From a checkpoint of a small transformer trained on Wikipedia: value residuals, 154M tokens.
Each number is 50 + 15 x the weight over its row's rms, rounded and kept within 0 to 99. Layers, rows and columns count from 0. The size before them is the row's rms in percent of the matrix's.

# layer 2 MLP up, 512x128, rms 0.293, rows 446-500, columns 0-63
098:57 47 37 62 29 43 21 37 23 43 43 34 39 48 34 80 35 53 11 58 32 73 46 50 51 54 42 54 43 45 47 75 46 53 48 35 54 54 32 58 56 68 69 24 48 37 46 53 30 51 41 57 61 68 45 50 44 30 70 78 69 51 73 32
097:93 27 53 57 43 57 50 27 53 53 47 49 75 46 57 56 62 45 58 86 56 28 33 43 73 64 84 45 57 36 27 68 32 37 56 35 49 54 41 65 57 38 55 27 56 44 24 61 49 48 36 40 77 58 39 36 56 27 30 58 57 43 34 51
095:24 43 51 50 57 38 29 44 34 24 69 81 45 28 53 48 38 32 59 51 47 43 66 73 69 73 43 61 44 52 59 65 56 48 47 47 52 45 96 35 51 25 29 55 39 62 37 49 56 28 46 46 27 49 43 70 43 61 55 43 40 45 37 30
108:48 28 58 53 36 54 41 51 32 53 65 35 57 42 64 58 62 75 45 33 36 58 54 47 57 17 51 54 35 30 40 46 60 53 49 71 60 52 81 27 81 38 44 51 75 53 34 23 49 76 63 37 66 66 34 72 77 75 57 67 49 58 72 45
095:50 33 40 50 69 44 30 56 41 36 82 50 68 52 59 49 38 59 50 59 29 52 47 24 30 52 58 62 60 60 39 51 52 53 73 67 39 99 55 51 66 40 34 37 49 28 57 67 35 54 71 52 55 64 32 71 34 72 66 74 58 55 19 33
102:47 61 41 43 33 42 25 40 61 23 37 20 51 37 54 63 68 50 43 50 67 73 29 55 64 33 46 48 51 68 34 54 44 46 74 77 59 49 32 36 47 60 37 38 71 49 52 49 38 18 10 41 52 56 58 67 25 58 32 59 47 46 54 64
120:58 64 34 69 62 81 39 32 55 39 56 30 48 49 53 63 43 58 53 50 65 36 49 51 45 43 36 55 55 72 40 90 49 57 33 55 28 64 68 51 41 40 33 53 55 57 49 70 69 46 57 26 59 31 62 48 65 46 51 48 28 52 55 55
098:66 41 49 61 45 40 02 47 29 23 63 65 39 63 40 43 27 37 34 68 56 72 32 47 60 69 64 53 78 30 49 22 51 65 44 67 50 75 54 52 58 38 59 65 48 55 78 55 34 49 48 48 58 42 72 58 49 50 54 28 63 36 51 37
099:52 63 49 40 37 47 67 28 47 29 63 30 42 52 44 66 58 54 26 43 50 68 54 45 33 56 44 51 46 66 39 28 39 57 55 53 67 33 39 60 59 33 61 55 66 73 64 66 57 75 55 60 35 41 65 41 60 40 59 16 69 60 37 61
093:67 43 52 36 49 80 33 23 54 46 36 72 59 80 25 62 49 53 56 29 64 22 52 31 59 79 75 38 27 39 61 48 35 52 44 48 55 61 22 29 57 71 57 49 35 46 50 53 27 77 77 59 70 57 68 49 81 47 42 83 55 69 52 39
102:47 56 12 72 49 46 24 41 55 64 67 69 48 38 36 56 55 28 39 57 62 84 48 45 40 65 44 40 72 37 37 41 42 40 36 52 74 68 46 69 42 33 51 59 52 50 47 58 28 33 45 69 59 68 39 53 72 52 62 59 70 20 54 26
103:61 34 45 54 75 53 79 48 29 38 43 53 68 22 58 73 41 27 55 38 56 35 49 61 46 42 40 40 34 45 72 31 35 52 52 59 54 54 55 42 71 33 41 37 32 51 41 63 53 44 88 65 64 46 32 65 37 00 34 40 47 34 51 37
107:50 62 40 59 66 51 88 77 63 77 50 46 29 48 17 47 30 34 55 35 41 72 28 54 37 26 50 49 48 58 55 57 39 72 44 66 72 59 70 72 57 73 61 43 74 42 21 49 30 66 43 55 60 55 19 26 44 64 47 43 64 50 81 42
101:62 64 83 53 48 29 48 46 53 65 50 55 46 52 61 46 78 65 40 70 33 33 23 64 29 40 73 14 81 44 43 80 50 57 76 47 51 07 64 52 32 50 37 46 57 45 56 65 52 47 26 55 35 50 47 38 61 22 77 36 68 47 46 70
102:29 48 56 43 53 62 73 46 89 46 78 43 49 63 56 50 55 34 49 65 54 86 71 52 54 38 94 24 63 62 23 54 19 51 52 64 46 73 29 39 47 45 25 51 50 39 31 58 66 32 66 44 62 52 73 28 32 35 72 47 53 44 40 32
098:57 44 70 54 14 48 40 39 27 34 40 50 48 60 43 58 57 45 65 47 49 64 27 48 74 53 52 52 65 45 29 42 48 26 43 46 42 61 76 54 27 34 27 68 22 64 63 74 40 46 30 37 66 24 43 54 42 31 41 34 42 68 39 36
104:41 26 56 51 37 42 20 54 53 67 28 70 51 53 72 61 59 55 39 62 56 46 55 53 41 59 31 27 62 62 50 46 63 34 51 47 42 40 40 54 53 64 46 32 29 31 38 86 20 38 79 35 63 46 46 46 69 31 43 37 53 49 67 69
115:53 41 45 35 47 42 69 59 64 45 54 47 45 56 38 64 66 55 48 50 60 40 29 50 57 34 63 65 13 35 48 56 36 55 53 67 52 25 58 32 12 69 33 63 64 47 44 51 47 42 52 68 55 64 45 36 49 46 52 42 76 63 55 49
108:62 42 25 38 50 54 43 58 40 46 25 29 43 44 44 31 50 67 53 56 59 78 65 71 53 92 37 28 15 53 72 27 61 34 30 32 55 35 83 48 38 68 43 53 55 59 69 41 28 57 41 39 75 53 37 49 59 20 61 45 48 43 43 50
112:38 41 64 41 74 69 63 58 29 61 66 65 57 59 55 48 47 57 45 21 63 51 37 68 51 80 69 58 56 39 43 37 59 66 50 52 58 79 48 49 77 39 30 44 30 37 92 39 54 16 85 50 51 61 52 28 55 41 59 67 55 43 53 46
093:57 48 62 24 59 28 50 66 35 54 39 46 58 36 57 75 53 65 55 64 40 29 49 24 29 27 67 43 55 46 54 62 40 47 42 18 45 43 48 34 58 36 53 53 24 38 69 65 33 54 45 53 60 49 47 38 45 11 58 43 66 09 47 26
097:39 57 53 64 50 54 74 55 98 57 48 61 59 55 57 42 64 51 45 34 37 74 16 60 43 33 73 53 19 78 40 45 39 63 58 32 44 53 72 63 44 41 30 43 41 55 34 39 55 24 33 48 42 63 36 40 56 39 43 67 17 46 47 50
094:49 66 54 67 58 25 46 69 66 31 21 77 32 38 49 44 55 47 47 12 23 46 47 53 55 28 84 40 50 55 52 61 28 41 73 37 40 78 49 65 85 55 28 60 65 51 33 60 46 48 45 48 70 61 52 49 51 31 61 45 42 62 41 38
105:63 60 30 54 36 49 49 43 62 25 50 69 66 45 60 55 65 36 61 43 40 26 76 28 35 56 43 33 24 49 29 50 58 49 50 48 44 34 41 66 74 58 54 71 52 71 47 57 57 51 38 66 60 72 42 19 48 35 47 47 40 43 54 48
099:31 53 76 25 39 10 46 57 39 64 90 37 40 41 65 85 40 53 67 49 58 43 50 39 77 41 48 44 37 51 52 33 53 63 66 36 55 48 58 45 52 49 49 51 18 41 59 40 24 38 39 49 65 24 34 48 40 42 92 46 54 67 41 39
094:63 31 69 36 49 29 59 58 62 38 49 65 41 74 39 25 46 50 60 43 69 71 54 60 38 42 36 68 36 58 43 78 24 72 40 51 56 58 51 51 51 39 54 85 62 70 58 70 63 31 76 72 63 68 58 63 32 53 54 73 66 64 61 55
099:48 47 47 49 59 23 33 45 74 09 42 71 44 41 46 61 59 49 31 63 55 41 51 46 59 77 62 64 63 62 41 26 33 56 42 87 45 37 43 41 43 72 69 58 59 39 69 53 80 81 48 57 59 31 45 49 62 61 28 54 53 58 29 55
102:17 36 27 50 34 59 44 51 64 50 29 43 76 41 27 54 57 71 48 44 62 63 47 73 62 34 64 71 66 66 52 68 64 51 49 34 34 54 47 60 62 56 30 45 51 57 24 43 44 70 33 47 50 27 39 36 48 55 31 41 53 43 78 60
094:69 57 47 38 40 50 55 50 48 64 49 47 53 66 32 31 72 45 79 56 66 59 85 41 33 37 56 62 57 34 64 35 68 50 56 57 53 72 19 55 48 74 13 29 41 48 54 22 21 55 47 60 44 37 35 54 50 59 47 49 90 41 42 61
093:52 39 44 66 59 42 27 19 47 38 56 36 55 51 63 52 42 42 58 64 59 28 51 55 50 69 56 50 58 33 43 66 51 53 48 52 59 14 54 38 49 32 31 50 41 42 36 29 65 51 00 41 39 55 40 45 53 45 52 34 51 48 66 40
091:52 63 35 53 67 03 57 62 44 40 62 53 61 37 48 27 23 46 39 84 52 45 48 58 54 41 27 51 54 72 47 36 55 46 21 41 22 28 40 41 48 64 43 61 67 34 46 33 21 49 41 45 42 51 57 57 41 42 40 37 77 44 42 60
097:41 27 50 39 37 62 35 57 31 44 26 72 67 42 41 74 60 21 34 52 58 58 40 62 51 53 73 66 26 41 72 21 45 64 53 58 40 40 51 36 32 27 65 57 77 53 66 29 35 56 10 38 35 45 41 59 44 72 37 35 78 26 20 60
100:45 63 29 62 62 41 46 80 73 44 29 32 30 54 62 58 48 95 56 45 80 53 73 25 51 42 37 36 54 38 57 53 49 48 39 50 22 47 74 41 54 50 55 44 72 60 43 62 56 41 47 43 64 63 50 28 48 37 55 45 36 29 43 61
102:52 47 53 55 18 33 42 84 55 74 62 54 27 62 52 53 37 48 58 71 40 43 43 66 52 57 80 43 56 55 68 52 52 67 31 66 50 52 64 63 56 58 56 29 72 45 45 75 42 18 82 32 69 55 40 53 59 86 35 38 50 46 53 21
106:46 79 43 52 35 38 65 26 36 64 71 61 55 28 52 44 58 47 39 36 68 52 44 81 51 55 71 52 51 34 55 20 27 44 65 30 63 56 66 87 45 20 36 49 46 64 52 39 18 86 45 70 49 47 65 50 46 57 58 42 68 38 57 52
100:58 66 47 49 35 56 54 57 42 20 82 34 81 55 80 40 38 45 33 45 55 58 43 51 57 76 59 75 50 49 25 37 55 29 49 76 65 41 40 51 44 44 27 49 45 58 46 46 56 37 54 30 41 29 48 41 61 30 46 52 46 56 49 66
100:46 94 53 30 39 55 68 45 65 51 56 23 36 64 43 48 55 55 46 62 30 68 53 31 56 67 57 73 36 48 51 53 43 36 54 46 40 17 49 78 64 54 32 56 64 69 57 41 40 33 60 35 38 60 61 32 66 31 87 65 52 60 30 52
105:25 40 58 42 33 47 86 46 76 82 16 67 75 58 57 45 40 76 35 52 43 67 27 42 57 46 42 68 81 40 34 80 37 27 42 58 32 44 72 38 30 48 70 73 82 53 56 30 28 67 36 42 42 25 55 54 39 51 46 59 63 58 36 50
086:49 35 28 38 57 20 48 44 38 73 51 69 35 59 55 55 49 57 43 73 69 63 73 53 38 36 42 39 54 49 62 63 43 65 43 48 16 48 32 55 23 64 55 36 25 72 69 73 39 72 56 30 84 54 79 54 53 39 48 48 52 67 64 66
099:64 55 64 64 64 46 77 52 43 27 60 78 59 46 66 65 36 50 30 42 45 35 34 70 39 59 38 55 63 37 45 65 48 45 66 60 39 70 51 45 56 49 54 64 37 70 63 40 56 42 69 74 57 22 33 32 53 57 51 52 60 77 42 47
105:61 47 54 67 55 42 52 50 46 56 66 61 73 41 46 51 27 69 73 77 53 69 44 35 58 61 29 33 72 46 43 48 26 53 58 60 42 65 58 32 57 33 39 76 35 40 57 39 08 45 21 46 74 65 32 27 60 60 74 51 75 46 22 55
096:57 29 38 31 47 67 56 47 80 71 68 31 22 62 45 57 26 28 62 67 85 14 50 53 53 38 32 52 69 38 37 60 51 47 56 56 52 38 59 46 31 56 46 33 53 17 47 56 45 73 47 70 41 62 37 40 43 40 42 52 33 45 43 51
088:64 36 63 61 63 39 75 42 92 43 14 46 58 47 39 46 65 62 29 59 62 34 50 49 31 46 50 56 56 32 30 48 66 57 35 54 10 34 50 33 30 40 45 33 26 53 32 51 56 51 49 44 79 60 63 76 48 31 56 48 60 40 57 34
095:54 77 27 90 69 41 51 39 34 70 47 41 53 82 63 58 30 41 61 48 71 25 63 34 65 30 54 11 44 73 49 46 63 53 54 60 45 13 54 54 49 72 59 55 63 61 61 57 50 39 29 45 33 36 43 50 50 46 54 42 50 51 37 48
100:45 47 28 51 71 56 72 08 16 37 61 29 10 47 66 31 59 66 42 56 43 29 45 63 65 48 37 57 66 75 44 71 48 58 05 49 56 57 68 58 63 55 48 42 52 52 48 57 26 51 54 22 52 40 44 45 46 63 48 66 63 18 45 66
112:33 49 39 57 35 33 79 63 40 61 51 30 35 37 64 48 37 33 48 44 57 58 58 48 68 59 71 14 21 29 55 43 27 36 57 74 26 51 47 63 61 57 49 47 75 28 60 52 46 21 52 28 32 47 57 38 36 57 36 59 18 42 43 46
092:49 27 38 35 56 41 69 49 60 52 45 55 65 46 39 48 48 43 52 18 68 41 30 37 52 78 62 32 20 45 50 21 60 58 67 52 64 55 39 57 31 73 56 42 32 66 42 57 31 50 41 59 60 75 66 37 23 43 42 40 47 45 54 37
103:56 36 45 71 78 58 58 36 56 56 38 52 59 52 28 52 45 69 51 58 54 56 60 43 33 60 78 40 36 78 47 47 54 70 40 69 14 56 52 51 19 32 53 63 66 41 72 32 25 31 84 66 41 56 71 41 39 54 51 60 68 42 29 56
098:41 62 51 54 65 78 31 47 62 59 29 72 53 29 49 52 52 57 66 32 79 47 73 41 54 61 62 49 61 33 61 60 65 64 27 45 46 42 39 69 77 24 67 44 73 49 61 43 21 53 67 55 57 55 47 60 37 65 51 70 81 53 48 52
095:56 76 46 31 45 57 42 27 36 40 66 44 45 61 29 69 37 60 47 60 56 47 55 72 43 69 67 45 10 28 32 39 22 52 42 56 52 48 28 36 53 55 52 39 47 48 53 71 44 54 60 47 31 49 55 69 66 61 47 60 21 40 59 49
098:51 28 54 46 55 43 78 62 64 62 37 48 28 66 64 27 37 49 44 62 54 27 59 49 62 45 62 51 49 42 54 45 71 71 54 48 30 62 39 52 27 19 58 39 60 50 31 59 68 63 62 50 60 57 55 47 26 50 33 56 56 28 35 65
096:52 37 65 51 39 53 61 53 44 67 70 55 71 54 22 42 55 41 36 41 27 66 55 71 03 32 73 59 55 52 49 61 39 56 75 23 75 40 52 41 50 67 24 40 50 74 62 66 56 64 57 51 66 22 58 36 36 56 65 45 20 47 44 38
108:70 57 57 48 63 53 93 56 33 48 54 61 62 51 29 50 63 33 25 84 52 46 32 47 54 72 40 46 13 55 52 52 34 41 66 33 46 47 62 72 66 53 66 72 69 52 52 47 29 67 59 25 81 48 42 34 51 65 51 26 41 45 52 22
104:57 76 48 69 49 41 70 85 59 86 64 38 51 45 63 64 66 38 45 57 58 47 29 38 37 23 60 45 64 54 44 44 55 42 60 53 58 51 72 43 42 69 51 66 36 36 61 54 46 15 59 47 69 47 63 31 28 61 34 47 43 33 40 47
097:26 59 56 23 50 36 74 48 52 49 56 26 53 50 39 49 69 57 44 44 59 81 58 67 51 51 66 19 90 32 77 35 50 76 77 65 42 55 61 44 39 52 40 55 51 57 60 61 50 46 42 61 81 47 32 42 58 49 56 38 54 58 51 46
# layer 2 MLP down (transposed), 512x128, rms 0.0699, rows 446-499, columns 0-63
097:46 35 48 49 41 60 06 68 66 58 73 62 47 41 18 48 26 47 62 60 31 36 63 23 41 70 52 48 62 52 39 46 68 42 56 59 53 44 45 53 42 80 23 68 50 73 21 54 54 46 32 58 45 27 68 50 71 40 50 54 61 25 28 39
095:63 66 61 38 71 30 76 57 44 38 63 57 60 39 40 19 59 43 37 24 11 56 43 44 52 44 52 43 54 59 56 43 50 60 40 72 65 11 72 44 72 54 37 40 29 47 49 38 55 55 58 73 55 58 41 61 54 65 63 52 41 40 82 54
101:64 50 68 34 82 38 65 38 50 70 56 46 58 68 60 47 56 70 58 49 44 64 37 47 66 64 64 37 64 44 40 38 52 77 31 56 41 70 19 70 42 56 54 56 21 54 71 64 31 56 38 78 69 37 75 49 30 31 34 49 40 53 73 52
102:28 32 48 69 27 40 43 55 70 73 41 65 57 76 43 34 38 18 55 57 46 63 67 54 21 47 38 49 47 58 48 44 53 48 52 23 35 41 44 56 19 71 46 48 40 40 46 68 41 76 67 47 64 20 53 45 37 57 70 63 59 33 30 50
097:59 53 47 34 50 44 65 59 43 43 29 53 21 78 37 45 72 46 76 61 58 35 66 79 39 47 61 37 58 44 48 82 39 40 53 32 56 29 67 66 38 69 64 63 64 40 72 80 67 76 58 49 50 40 57 49 49 24 37 44 33 78 59 67
105:50 43 52 60 57 64 49 56 34 58 54 61 59 57 37 54 64 42 44 39 33 47 61 70 61 77 57 53 70 36 63 43 51 39 67 61 41 54 78 60 85 92 40 56 43 44 42 54 60 31 76 56 52 31 55 32 46 65 58 32 54 61 38 71
104:51 45 41 65 41 53 30 60 32 52 24 47 32 64 52 79 42 54 75 64 61 16 64 68 50 25 38 71 76 67 38 47 53 54 50 33 48 53 58 39 33 74 48 70 52 68 49 58 57 77 50 29 42 27 62 55 59 36 67 33 56 47 27 43
102:52 54 42 74 48 59 64 62 57 36 44 46 63 34 24 44 41 55 72 48 32 27 56 28 37 77 35 83 18 52 59 93 37 24 37 42 47 35 40 66 28 70 49 50 71 23 59 54 57 53 42 53 37 57 56 44 44 54 62 74 41 54 60 51
096:75 32 58 47 41 56 59 54 66 54 58 58 42 48 13 45 42 40 50 50 18 53 50 45 24 30 19 72 58 19 66 73 48 33 58 86 54 75 35 76 29 64 23 48 36 57 33 52 36 60 40 40 80 47 66 47 63 39 39 22 49 46 46 45
102:39 61 66 34 78 50 70 65 46 39 31 46 46 33 65 32 66 46 55 61 51 59 62 73 50 52 30 59 51 46 15 23 22 33 83 23 52 19 54 57 28 29 42 75 49 40 62 52 51 58 52 76 56 46 29 35 40 42 48 35 40 39 58 47
108:52 69 35 55 50 55 38 41 67 57 53 57 43 49 11 62 70 31 56 54 43 57 43 31 72 66 57 55 30 51 41 38 60 37 65 54 44 45 61 58 80 49 57 53 55 49 27 34 51 54 74 51 24 38 45 55 70 26 37 53 39 57 70 31
103:23 65 65 53 45 34 56 66 52 81 66 66 47 53 39 60 54 73 48 59 57 45 70 42 34 69 62 47 45 45 55 82 58 47 42 40 47 46 73 28 37 50 65 56 42 59 27 75 33 73 23 49 63 76 50 51 55 88 55 68 85 29 75 62
103:50 51 46 75 44 64 46 37 37 39 61 55 40 55 30 80 42 77 49 38 60 41 57 49 28 81 39 29 44 33 67 57 62 48 72 57 52 45 77 52 73 49 72 29 45 55 49 33 80 54 67 71 47 56 56 30 46 33 66 52 56 24 48 25
097:36 53 28 33 56 58 57 45 77 40 70 48 65 47 50 70 84 53 71 33 38 37 54 30 66 58 42 72 47 42 48 24 41 28 45 39 39 95 66 34 60 41 50 34 68 53 52 54 64 54 50 55 69 53 71 69 36 54 51 29 35 52 61 41
103:41 54 71 52 49 64 39 99 42 48 28 49 41 39 37 27 53 46 52 42 52 41 23 27 12 78 27 57 51 40 65 59 77 52 25 39 35 54 57 60 42 42 44 64 44 46 75 29 35 63 59 48 36 33 24 54 61 29 46 20 61 58 56 66
095:48 66 38 55 69 57 39 57 34 54 22 40 54 55 40 51 77 13 54 23 45 35 58 42 60 52 32 56 44 41 35 49 64 40 46 45 50 48 67 30 44 56 41 45 65 46 59 27 46 29 30 42 42 53 65 32 56 68 29 76 51 65 61 62
097:77 50 60 62 56 42 81 42 53 34 66 46 53 77 39 52 77 28 29 30 39 49 48 34 41 51 54 37 59 38 54 51 35 60 51 66 43 47 45 42 69 52 84 69 43 52 59 55 49 54 29 65 33 61 73 43 26 30 81 52 18 37 38 53
098:48 66 49 46 78 55 32 36 25 50 29 67 45 41 71 08 31 49 41 66 35 40 70 64 65 24 44 36 52 29 36 53 39 41 55 45 60 56 39 87 56 38 75 28 48 44 35 65 59 26 43 61 61 20 49 51 76 34 73 60 15 29 30 47
098:54 31 42 29 37 42 51 55 23 32 48 77 28 35 77 50 51 34 61 79 40 54 19 30 59 38 52 57 45 43 60 47 40 46 61 37 51 58 41 53 71 62 61 60 40 73 36 49 59 68 67 45 44 45 42 75 48 67 41 51 49 83 58 36
100:23 56 51 58 35 30 48 24 36 29 16 43 48 39 43 57 44 48 41 64 45 56 61 44 65 30 35 65 56 40 59 48 54 30 61 44 51 55 74 64 52 40 52 46 68 62 33 47 33 61 30 18 34 71 23 52 60 81 44 28 56 44 72 65
101:66 56 50 08 58 82 31 37 25 77 61 75 52 32 56 64 50 54 53 46 38 58 39 24 54 64 52 58 41 55 46 37 47 28 58 63 43 43 42 36 51 46 49 64 47 60 78 26 36 37 50 66 29 50 51 62 43 53 12 43 47 61 42 60
102:57 44 44 44 35 64 34 55 44 72 43 26 51 64 61 58 71 49 30 42 39 46 32 51 41 58 43 40 54 63 46 81 40 33 56 44 64 31 40 56 31 29 40 64 33 38 46 49 54 32 63 40 44 57 57 34 43 19 67 46 49 64 26 37
098:50 56 33 53 40 60 33 44 52 41 50 24 66 72 56 61 38 61 64 39 49 43 73 41 27 67 52 70 47 41 43 19 55 54 08 36 31 43 58 36 27 36 47 61 45 66 79 39 54 65 54 53 57 43 57 50 48 55 35 56 57 41 44 68
099:46 24 64 55 52 45 61 69 46 50 61 57 67 56 58 53 29 34 50 36 58 39 21 52 51 42 77 74 83 48 73 48 60 55 67 47 68 45 61 36 58 63 69 32 51 36 39 37 34 56 45 23 50 16 64 71 66 72 55 38 73 71 40 63
095:61 60 25 82 70 74 36 52 53 16 25 27 69 62 48 33 46 63 53 37 54 54 55 58 41 51 64 52 70 48 34 22 59 84 46 46 47 49 48 60 20 61 62 52 76 36 52 46 59 35 51 34 47 68 67 68 47 34 37 58 56 49 57 63
102:63 32 57 46 14 41 39 55 30 42 60 36 42 53 42 61 33 42 56 55 56 48 65 82 81 40 59 28 53 56 63 36 50 44 37 78 45 54 32 88 69 45 43 31 38 66 63 41 62 45 47 46 35 45 44 66 38 42 44 50 51 49 45 62
097:36 50 48 32 38 49 64 82 53 63 52 62 49 43 56 43 50 23 52 36 56 34 36 31 49 49 58 26 49 17 64 62 43 66 55 56 21 47 62 45 29 68 64 26 41 42 49 71 39 68 60 36 43 64 50 59 65 09 54 61 47 36 70 46
097:53 47 56 44 45 64 49 45 47 41 71 55 46 73 41 38 88 54 27 42 30 66 48 62 71 68 68 58 62 61 83 56 50 13 56 32 34 69 64 58 46 49 54 49 49 76 20 49 40 76 40 62 32 47 48 38 44 57 47 58 82 46 46 36
100:68 61 37 32 89 57 45 51 74 34 33 60 45 78 48 65 38 59 43 67 51 36 13 85 46 65 71 55 35 63 38 50 42 70 60 37 78 30 61 27 59 24 53 55 57 45 62 51 64 53 60 58 32 64 76 46 37 39 46 59 53 45 49 79
100:65 42 54 44 60 61 37 68 58 84 68 62 47 60 32 60 68 44 04 57 29 32 79 49 78 70 53 59 56 38 42 57 39 57 49 56 71 71 59 47 48 24 33 37 56 38 40 63 47 33 34 54 46 38 41 29 44 69 61 49 33 39 55 44
094:22 52 50 37 26 55 65 52 42 58 23 52 54 71 52 79 35 47 58 59 32 34 38 77 15 47 73 50 61 41 45 49 63 68 68 69 63 51 74 58 43 66 70 53 46 81 63 67 48 48 52 47 64 83 53 60 64 37 53 47 48 64 32 53
106:37 70 34 50 35 44 51 39 62 35 76 33 22 46 44 49 61 36 52 45 31 35 28 70 41 39 49 48 64 54 42 47 48 60 99 35 53 46 23 43 54 69 47 22 50 52 35 61 48 56 74 76 69 21 40 28 59 41 41 83 33 58 37 37
096:66 36 64 45 34 59 55 50 43 51 73 66 57 69 53 23 57 32 62 74 53 62 50 40 42 56 62 67 71 64 27 18 50 72 53 43 85 42 52 33 47 54 60 71 37 38 13 38 30 55 66 50 58 39 48 54 35 55 30 39 72 54 56 24
103:62 50 46 38 44 72 47 28 51 51 41 37 78 67 29 27 60 68 55 54 29 28 28 44 30 34 48 18 42 56 35 49 51 35 71 62 58 58 59 24 25 43 38 60 41 58 54 24 69 74 39 37 83 59 39 53 51 51 42 59 52 57 45 74
107:47 34 51 53 62 58 14 87 68 42 31 25 31 48 74 72 52 56 43 57 66 58 62 33 49 75 39 81 39 22 74 69 44 43 69 71 38 39 36 51 57 49 65 36 40 39 55 61 72 58 52 51 48 58 69 43 84 44 53 30 42 63 41 56
092:34 35 37 51 60 52 55 53 57 73 34 50 36 81 19 48 54 50 67 76 44 49 41 32 54 34 72 31 14 53 71 69 49 66 42 59 47 69 75 54 38 51 83 77 77 62 58 56 47 54 50 49 42 75 34 46 62 57 44 53 41 57 34 32
099:55 28 37 56 50 36 70 72 19 58 49 60 24 39 56 51 60 30 33 45 52 29 58 47 53 56 58 60 43 70 66 59 74 61 47 62 59 85 63 28 41 54 59 61 57 46 43 51 23 55 64 65 61 48 64 73 18 53 45 33 63 33 64 25
100:47 52 52 62 57 45 20 37 16 46 43 62 51 54 28 46 28 17 71 60 54 57 49 55 48 42 52 39 62 75 62 61 62 53 45 33 64 46 39 59 55 29 51 36 75 40 60 68 44 31 64 33 49 49 22 50 39 48 51 54 60 80 25 69
091:82 55 50 60 53 53 52 46 52 31 45 80 52 50 62 43 44 49 64 38 45 47 29 41 57 52 44 73 46 46 33 50 44 59 23 80 21 69 47 40 35 81 78 56 48 40 32 50 86 28 35 47 27 74 47 41 40 26 69 45 37 68 62 37
098:40 57 55 25 62 90 13 32 67 64 44 24 58 45 41 12 42 59 64 63 38 31 55 32 61 32 40 20 57 38 53 46 47 56 63 53 40 47 52 69 40 49 35 28 52 38 50 63 56 51 43 12 46 52 59 64 38 40 35 45 41 34 62 56
101:57 62 08 58 51 57 48 40 47 53 43 50 67 40 55 54 26 91 63 41 76 33 66 47 55 33 73 54 38 44 43 76 44 53 61 48 19 23 36 43 51 55 50 07 54 48 53 49 42 54 62 59 26 42 46 66 51 57 47 53 52 60 66 58
103:57 51 44 51 45 49 55 31 24 37 21 38 56 67 57 57 60 78 46 56 33 73 45 36 87 45 63 52 69 64 66 38 18 65 48 60 37 74 24 52 79 56 41 34 41 62 68 55 58 32 49 34 57 44 60 54 51 84 67 57 56 62 74 62
092:71 57 24 41 41 49 64 73 50 70 47 28 45 42 50 52 49 17 15 28 59 59 21 38 59 46 44 45 58 40 62 49 57 51 42 62 50 46 52 36 57 64 56 17 57 46 48 33 40 76 66 72 38 39 50 41 65 74 59 55 86 69 46 60
099:52 35 70 25 55 71 54 43 37 25 22 52 68 50 39 57 41 42 56 61 57 57 43 54 38 74 46 51 43 42 47 60 28 61 41 36 70 99 34 34 62 50 41 38 33 46 49 50 44 70 56 68 49 52 68 34 51 64 25 70 41 62 54 54
097:73 55 63 52 62 46 25 46 39 55 37 21 39 33 49 66 61 41 67 58 56 60 56 55 53 61 59 56 32 56 42 54 39 72 57 50 40 62 35 47 28 71 59 76 50 45 55 37 83 60 20 58 70 50 73 88 24 56 83 73 37 72 47 56
105:79 68 63 69 67 66 30 52 65 50 44 42 74 45 40 51 60 85 44 58 41 39 39 61 33 47 41 55 44 48 39 56 87 63 55 22 74 40 60 57 41 12 65 40 52 57 22 57 25 62 75 57 55 24 39 73 52 64 89 41 40 55 69 32
090:78 35 43 54 56 53 41 55 27 75 76 44 27 35 61 63 66 52 78 35 57 68 59 45 54 26 39 83 41 86 61 62 38 54 58 42 57 50 34 44 76 37 37 57 54 52 39 55 57 58 70 51 30 43 40 52 56 66 72 61 59 87 19 67
096:27 50 53 36 30 41 27 63 60 54 69 55 43 64 56 53 62 37 41 60 77 69 36 28 52 30 49 74 48 41 49 45 38 52 42 24 68 55 48 54 51 50 40 47 61 61 18 70 75 58 18 21 66 62 29 54 70 70 66 57 62 61 74 61
105:39 21 42 52 86 34 69 64 70 43 57 68 57 76 79 57 57 44 33 77 28 64 39 56 38 42 47 79 68 38 62 47 72 55 73 40 60 19 35 43 51 61 77 66 22 54 49 49 65 62 50 20 30 40 40 09 41 50 39 54 35 53 46 47
090:35 81 61 40 71 57 49 60 60 72 67 83 52 50 57 30 64 57 78 59 35 43 56 58 54 24 35 50 25 76 54 57 41 27 14 52 37 62 52 55 36 28 59 81 91 42 41 38 64 50 57 47 66 43 51 52 23 38 41 48 51 63 51 56
102:47 84 32 31 55 43 35 48 40 29 31 53 57 60 44 36 76 58 39 57 45 60 47 39 30 58 53 60 42 49 32 18 50 55 65 64 63 32 52 64 43 65 36 66 60 50 40 53 23 57 29 58 56 42 50 92 70 54 46 62 40 83 50 49
093:17 57 52 42 59 57 55 26 47 40 20 70 23 43 48 49 48 55 41 34 62 52 53 65 35 48 29 28 35 56 45 76 43 42 29 66 79 46 39 84 26 66 58 39 32 39 47 71 54 50 35 49 67 49 60 50 72 55 44 47 21 00 50 49
103:52 43 53 62 42 49 18 42 75 41 41 50 32 55 64 63 43 47 84 26 50 45 56 59 50 38 35 48 66 43 48 52 43 37 50 81 52 71 39 38 38 37 92 32 71 52 48 66 37 24 43 60 46 67 41 56 52 20 59 37 56 59 40 52
105:26 33 50 18 55 49 60 51 31 38 60 40 67 33 32 45 75 58 40 46 33 50 53 22 59 53 44 52 58 54 44 54 59 46 71 67 20 46 39 49 65 71 17 25 63 21 55 73 27 44 58 47 42 64 40 54 51 35 56 55 79 47 65 31